config.toml
n_layer = 9
d_model = 192
n_head = 6
n_kv_head = 6
head_dim = 32
d_mlp = 768
vocab_size = 2048
activation = "tanh_gelu"
norm = "layernorm"
norm_place = "pre"
norm_eps = 1e-05
positions = "learned"
qk_norm = false
attn_scale = 0.177
bias = "all"
tie_embeddings = true
parallel_block = false
init = "normal"
init_std_qkv = 0.0428
init_std_o = 0.0101
init_std_up = 0.0428
init_std_down = 0.00505
optimizer = "soap_variant"
lr = 0.0052
beta1 = 0.95
beta2 = 0.98
weight_decay = 0.053
lr_head = 0.00844
grad_clip = 1.0
warmup_steps = 200
schedule = "cos"
final_lr_fraction = 0.1
batch_tokens = 65536
seq_len = 1024
doc_mask = false
train_tokens = 251800000
steps = 3843
dataset = "wikipedia_en"
Each number is 200 + 40 x the weight over its row's rms, rounded and kept within 0 to 999. Layers, rows and columns count from 0. The size before them is the row's rms in percent of the matrix's.

# layer 4 attention output (transposed), 192x192, rms 0.138, rows 176-184, columns 0-191
101,240,152,185,189,143,245,186,240,240,197,246,272,218,197,208,215,231,241,125,217,157,207,225,218,164,271,199,270,194,229,210,142,227,217,182,191,66,218,202,232,238,210,212,128,263,201,223,292,235,217,214,96,210,183,231,144,215,208,203,265,171,185,181,193,222,214,158,244,251,222,208,238,193,236,202,198,159,187,228,133,218,231,135,216,167,155,192,258,202,194,168,136,244,224,238,302,230,245,244,155,255,249,220,208,183,142,167,143,168,234,249,211,289,235,213,167,163,183,213,246,258,171,248,224,164,262,205,247,203,198,159,137,186,269,198,207,175,242,177,177,157,212,223,215,158,110,193,229,194,134,204,191,216,247,231,212,175,209,237,222,170,191,212,119,276,199,187,295,181,237,175,166,208,159,151,224,180,222,181,232,283,169,172,157,239,209,237,168,246,189,153,155
099,210,203,195,188,157,154,126,193,170,164,270,177,210,153,217,186,215,184,181,204,211,223,135,208,223,182,162,227,210,146,271,226,232,163,204,204,230,141,194,214,140,274,134,239,225,193,132,208,167,176,219,134,218,181,223,220,209,212,178,247,175,254,170,212,185,169,234,191,215,273,183,177,202,263,254,159,170,266,251,187,227,217,215,130,260,134,247,229,198,218,199,222,156,204,233,185,181,193,203,152,151,170,191,263,283,174,166,115,139,103,214,184,235,219,198,214,185,232,169,180,134,162,149,197,213,168,202,180,239,129,228,228,256,228,218,210,230,189,181,176,287,243,226,165,199,224,277,230,209,154,205,140,145,254,166,191,184,180,268,238,116,212,215,234,136,209,166,216,232,224,203,164,306,212,257,193,167,281,191,221,200,289,205,269,221,205,152,182,310,168,264,181
101,142,170,193,197,120,218,235,222,229,192,217,210,180,274,206,159,223,254,205,230,271,247,238,204,205,186,194,202,173,193,193,219,243,260,220,237,202,237,210,162,206,195,192,186,274,134,210,188,125,201,191,207,194,140,91,217,241,141,145,226,188,241,179,180,194,144,259,264,221,175,202,232,191,258,174,249,227,205,179,165,161,272,173,229,196,134,194,259,181,111,199,254,118,179,206,206,159,192,181,153,196,156,141,259,197,211,249,145,179,166,211,139,204,269,197,165,270,206,242,250,248,197,214,217,191,195,199,141,160,211,171,250,260,120,216,207,130,160,214,140,190,184,274,125,195,210,143,119,184,228,215,148,166,293,155,176,170,224,136,233,180,289,191,249,204,218,199,138,173,172,195,213,206,210,214,186,169,148,182,291,259,230,206,135,240,161,228,184,204,227,178,167
086,162,147,274,188,207,187,247,250,189,212,240,220,173,224,211,231,228,191,225,188,199,211,175,302,107,195,235,173,256,224,180,128,245,192,213,214,210,145,187,158,242,204,203,117,218,149,197,153,195,176,141,224,174,171,148,245,264,308,167,212,181,172,135,154,249,166,217,211,219,168,164,230,217,191,238,290,294,220,274,151,251,303,177,221,177,175,186,214,166,226,192,210,164,248,231,211,161,177,222,198,297,214,219,238,221,142,184,138,288,167,110,194,236,194,185,242,180,135,191,174,239,268,163,211,221,157,227,173,243,181,231,203,195,226,176,169,95,172,243,232,145,167,225,187,246,187,230,185,154,224,212,168,174,204,194,205,191,218,208,224,234,209,201,222,189,197,216,179,216,182,142,278,213,231,189,135,237,241,171,235,229,281,143,192,254,255,266,202,254,231,210,206
103,189,213,247,226,184,113,219,264,255,202,194,131,215,253,258,225,189,174,227,163,227,216,222,211,184,214,249,101,284,227,230,202,141,230,236,267,236,163,204,245,227,163,165,231,180,174,266,166,138,271,228,212,214,301,209,250,128,220,202,243,130,196,210,276,162,126,227,250,133,238,264,137,222,202,165,215,272,235,221,251,220,218,194,179,197,185,188,210,217,211,180,221,87,184,241,237,138,167,130,207,187,327,182,175,219,242,221,214,190,195,183,168,182,194,172,257,263,135,203,189,191,231,220,203,139,135,172,171,216,216,195,267,250,192,193,221,208,173,227,219,232,252,268,198,181,204,158,207,211,226,243,221,216,210,277,198,206,211,182,199,230,176,200,205,205,159,258,185,218,241,278,186,203,195,211,331,186,201,222,231,244,200,236,197,182,207,258,195,154,172,194,206
096,261,136,159,200,159,280,274,139,160,180,247,200,155,254,200,173,150,220,270,195,201,237,171,165,176,204,223,134,240,238,151,155,235,228,227,183,211,209,158,234,211,144,149,163,243,202,175,275,221,227,209,215,206,198,218,212,227,198,143,188,225,135,299,281,174,269,280,191,152,304,166,143,173,193,185,212,178,271,191,161,180,169,206,183,238,264,151,228,161,169,233,185,135,163,151,158,181,151,159,171,199,217,212,224,212,181,173,240,201,191,194,185,236,200,240,225,213,135,196,136,211,237,211,222,216,175,205,206,161,204,297,235,226,200,217,198,208,301,154,196,185,220,196,181,226,163,218,108,164,241,236,234,220,158,165,197,171,188,205,253,244,172,264,259,191,179,246,226,210,280,196,173,182,277,252,136,180,161,162,151,168,163,296,158,238,227,222,249,239,228,176,226
094,208,182,194,219,244,262,197,221,152,167,181,244,118,194,312,170,237,261,178,187,203,186,211,160,171,185,178,209,188,227,170,161,167,199,162,209,182,205,181,202,124,239,213,164,197,148,139,156,117,165,240,142,155,172,164,172,176,233,269,94,197,224,165,172,124,186,248,151,232,168,268,235,195,268,210,193,222,179,165,206,281,173,228,176,192,175,198,250,222,227,178,264,207,166,275,171,187,175,196,242,161,201,180,227,250,220,260,257,174,224,204,215,278,209,140,184,278,243,203,144,146,204,140,191,163,179,205,249,181,119,188,221,219,215,182,232,190,203,174,225,189,198,196,288,229,180,297,165,217,186,269,233,240,173,203,199,179,237,207,217,168,153,187,272,219,193,221,146,275,179,154,238,176,143,209,184,297,220,247,173,157,80,152,185,201,174,227,250,202,195,186,224
096,177,170,158,205,215,282,139,221,167,178,215,237,188,268,149,145,138,173,212,199,231,169,208,222,173,196,174,187,245,145,185,191,162,165,241,197,201,246,207,268,153,167,160,186,263,217,213,257,188,144,252,211,216,126,235,228,182,214,188,239,244,176,251,164,221,247,197,182,169,87,234,197,219,127,210,228,141,127,224,225,169,219,198,153,163,188,208,179,202,180,196,222,177,240,195,246,159,220,235,202,254,178,69,170,160,199,321,154,201,209,267,214,223,181,211,256,229,227,156,216,226,193,272,259,205,126,208,214,168,279,209,226,154,188,154,196,187,180,236,197,212,121,225,166,135,181,236,143,160,220,195,142,209,194,243,156,179,220,188,170,154,137,162,216,219,177,86,218,123,153,172,206,228,184,230,226,207,266,264,191,189,212,252,255,202,230,247,237,268,191,203,153
101,199,267,193,175,220,213,191,82,128,257,218,204,252,172,180,245,210,197,278,199,287,152,170,212,176,195,130,245,274,225,190,179,215,134,203,213,164,204,230,211,295,232,223,162,212,168,216,175,139,192,204,176,169,179,187,215,227,217,246,140,235,118,144,188,195,207,191,242,170,258,284,204,171,172,223,166,230,226,268,206,259,272,251,227,155,255,232,79,235,205,223,206,280,186,213,166,167,155,196,216,184,202,187,243,278,238,224,210,181,233,229,197,190,195,137,137,210,217,209,175,170,229,213,273,157,141,235,147,182,239,238,154,256,216,222,161,173,189,196,218,197,107,198,225,225,90,204,158,101,233,170,211,211,212,166,189,109,158,112,219,243,168,138,201,237,172,178,232,195,166,218,217,252,190,220,233,245,200,221,208,210,213,213,165,184,221,179,191,185,199,198,222
# layer 4 attention value, 192x192, rms 0.155, rows 177-184, columns 0-191
104,223,290,165,149,232,210,248,232,239,189,216,192,205,195,277,207,142,177,259,214,189,146,246,130,194,222,209,225,152,147,235,209,211,195,203,149,196,116,222,247,192,182,151,196,284,222,108,203,165,230,224,197,126,218,170,155,204,290,137,276,208,233,156,191,259,216,228,225,195,221,181,225,216,207,145,159,202,261,194,234,185,182,201,218,219,176,145,151,222,120,194,160,196,130,187,186,194,229,137,206,218,180,204,241,211,206,161,252,212,266,225,123,205,153,167,207,255,145,185,168,235,157,256,123,202,221,223,187,225,231,184,269,193,145,217,152,167,193,298,185,177,206,265,227,163,225,226,193,250,243,202,238,172,265,234,263,195,225,271,238,245,259,213,219,234,119,243,265,189,242,188,215,171,203,177,255,159,209,176,270,153,131,209,167,158,234,208,233,172,117,195,233
106,276,188,204,107,127,171,199,202,172,164,315,185,122,255,209,217,224,190,162,205,172,239,223,204,116,219,199,120,184,173,111,205,233,171,244,253,227,219,158,175,237,220,233,268,132,214,140,147,156,186,163,263,248,141,165,156,137,301,209,166,116,182,193,195,209,153,170,209,168,207,122,250,175,143,179,207,221,248,216,204,157,209,270,191,256,202,201,178,158,215,306,228,188,198,210,233,113,148,205,197,232,207,260,228,190,208,191,216,217,155,126,218,201,251,212,196,117,195,209,214,208,210,202,279,216,250,210,226,235,204,239,162,187,201,208,192,266,199,163,242,178,188,204,263,215,147,205,246,211,161,159,202,208,208,210,276,187,195,218,234,123,215,189,114,245,198,150,240,221,230,223,165,172,130,195,174,202,231,227,153,224,180,187,168,193,181,134,205,181,156,189,207
087,255,106,216,218,171,209,120,236,119,231,230,241,224,196,244,209,120,154,267,247,165,271,154,157,185,180,177,228,197,178,167,173,271,199,201,209,246,206,152,200,205,240,207,293,185,151,157,157,216,183,239,224,175,256,163,229,196,180,212,196,201,165,226,190,262,218,191,238,164,212,181,251,137,195,159,137,204,216,128,205,201,226,183,254,227,247,141,190,258,207,207,217,167,179,182,137,146,144,181,180,209,216,175,237,246,213,236,156,167,235,135,213,184,200,209,165,161,308,231,241,201,228,201,218,209,235,244,183,219,214,243,209,228,128,130,233,204,196,212,159,238,244,147,220,147,171,187,233,189,272,252,171,179,144,270,224,184,254,213,300,180,204,208,128,177,193,243,172,217,129,207,191,175,177,207,126,177,195,270,279,241,238,271,239,131,143,204,253,200,262,203,239
102,183,85,163,217,207,156,153,244,157,273,243,263,209,215,229,138,204,230,190,239,188,198,186,209,184,220,195,222,161,249,216,241,149,118,213,267,251,251,213,191,219,207,253,197,154,203,186,163,213,146,146,173,234,159,142,160,235,210,227,108,167,159,142,236,209,214,179,196,288,169,115,205,174,188,285,173,235,218,217,198,224,171,255,178,253,215,220,267,229,176,333,229,162,207,250,227,77,214,200,266,161,146,196,131,230,215,201,253,239,202,182,129,182,231,228,112,225,250,137,229,204,254,208,198,139,232,188,252,241,223,170,200,194,240,163,177,215,149,158,193,194,124,152,228,234,187,207,163,203,212,231,167,209,253,274,209,212,127,197,213,218,211,243,160,211,190,217,155,246,168,183,237,158,198,235,200,198,180,210,168,226,154,179,235,198,207,185,239,188,165,260,219
099,178,212,186,206,222,174,193,223,202,219,257,194,294,187,203,207,279,210,130,231,201,260,182,225,260,184,195,220,200,197,202,274,119,240,209,171,231,255,152,184,189,169,295,216,180,170,167,250,149,172,185,224,132,178,211,179,235,184,295,254,262,161,230,161,234,216,142,125,201,261,138,211,150,207,255,242,228,169,201,235,237,159,194,252,194,209,228,177,160,159,203,134,207,231,184,208,171,208,193,171,206,213,211,230,247,212,231,167,214,184,193,218,211,232,204,179,205,243,156,177,238,213,139,119,307,152,195,178,265,225,80,235,244,166,196,231,206,129,174,175,159,232,263,166,206,140,191,295,209,184,134,190,258,190,173,240,193,147,185,238,228,295,194,125,184,247,251,236,217,201,171,207,217,194,231,218,304,121,239,246,209,205,238,181,193,221,214,213,165,200,159,170
095,222,248,283,217,272,187,263,216,254,211,178,166,183,205,170,249,120,213,161,226,157,228,174,137,150,168,132,189,185,237,169,211,176,171,170,157,191,201,233,195,211,217,281,134,211,241,219,183,218,220,191,165,254,235,165,214,208,147,189,121,189,183,237,197,182,194,249,159,172,235,162,186,192,239,181,183,162,245,135,168,163,242,161,246,248,196,203,166,246,160,205,141,220,238,205,168,223,215,249,189,159,189,196,264,197,145,185,166,204,137,146,228,213,161,175,196,205,78,189,138,177,137,161,188,254,216,245,199,209,254,258,265,228,210,185,272,223,203,241,198,174,205,202,143,204,136,195,190,210,143,262,183,142,196,186,181,229,203,232,225,154,200,144,105,182,221,300,166,248,212,223,187,259,276,270,168,165,199,213,251,275,213,160,258,159,210,142,226,158,137,296,192
099,228,256,173,189,176,167,103,164,209,191,194,236,192,214,188,145,233,276,214,146,243,221,167,222,199,212,228,209,127,193,150,174,239,237,282,197,250,168,189,221,236,227,211,230,126,150,214,209,236,157,227,308,172,191,192,149,193,224,238,231,143,258,194,203,218,147,197,219,218,249,196,160,197,214,182,223,220,116,181,188,205,175,215,164,225,121,252,155,177,139,213,175,202,227,275,216,244,198,169,216,200,270,259,207,161,192,190,174,239,248,185,215,176,198,246,167,101,206,197,253,208,158,222,123,152,213,240,246,238,77,153,159,184,246,248,232,166,249,148,125,144,171,168,230,243,205,190,211,280,167,232,222,251,249,163,236,197,218,202,198,156,277,222,187,220,242,181,250,196,207,171,170,234,130,190,215,214,162,246,149,271,223,164,190,121,199,156,123,201,175,146,175
110,254,202,234,260,256,197,222,192,180,221,144,205,172,181,189,254,158,205,162,248,180,238,88,154,264,160,179,202,146,188,185,223,228,169,169,147,165,143,170,238,167,107,210,222,226,195,184,215,234,201,189,173,189,224,149,221,220,210,276,155,143,194,273,200,240,221,160,206,196,272,257,143,288,245,165,253,193,176,176,200,186,167,111,206,201,199,133,254,272,200,199,185,195,226,169,205,206,285,217,195,297,213,169,200,204,191,179,169,165,192,101,254,211,208,213,273,248,257,146,131,221,153,190,242,262,275,252,155,148,175,192,236,239,207,205,195,202,210,149,191,177,251,188,266,232,268,200,264,158,224,206,239,244,245,244,262,238,230,211,243,240,243,216,132,173,214,208,199,149,179,221,192,188,274,211,141,212,174,158,210,182,287,189,182,193,213,243,221,171,255,215,193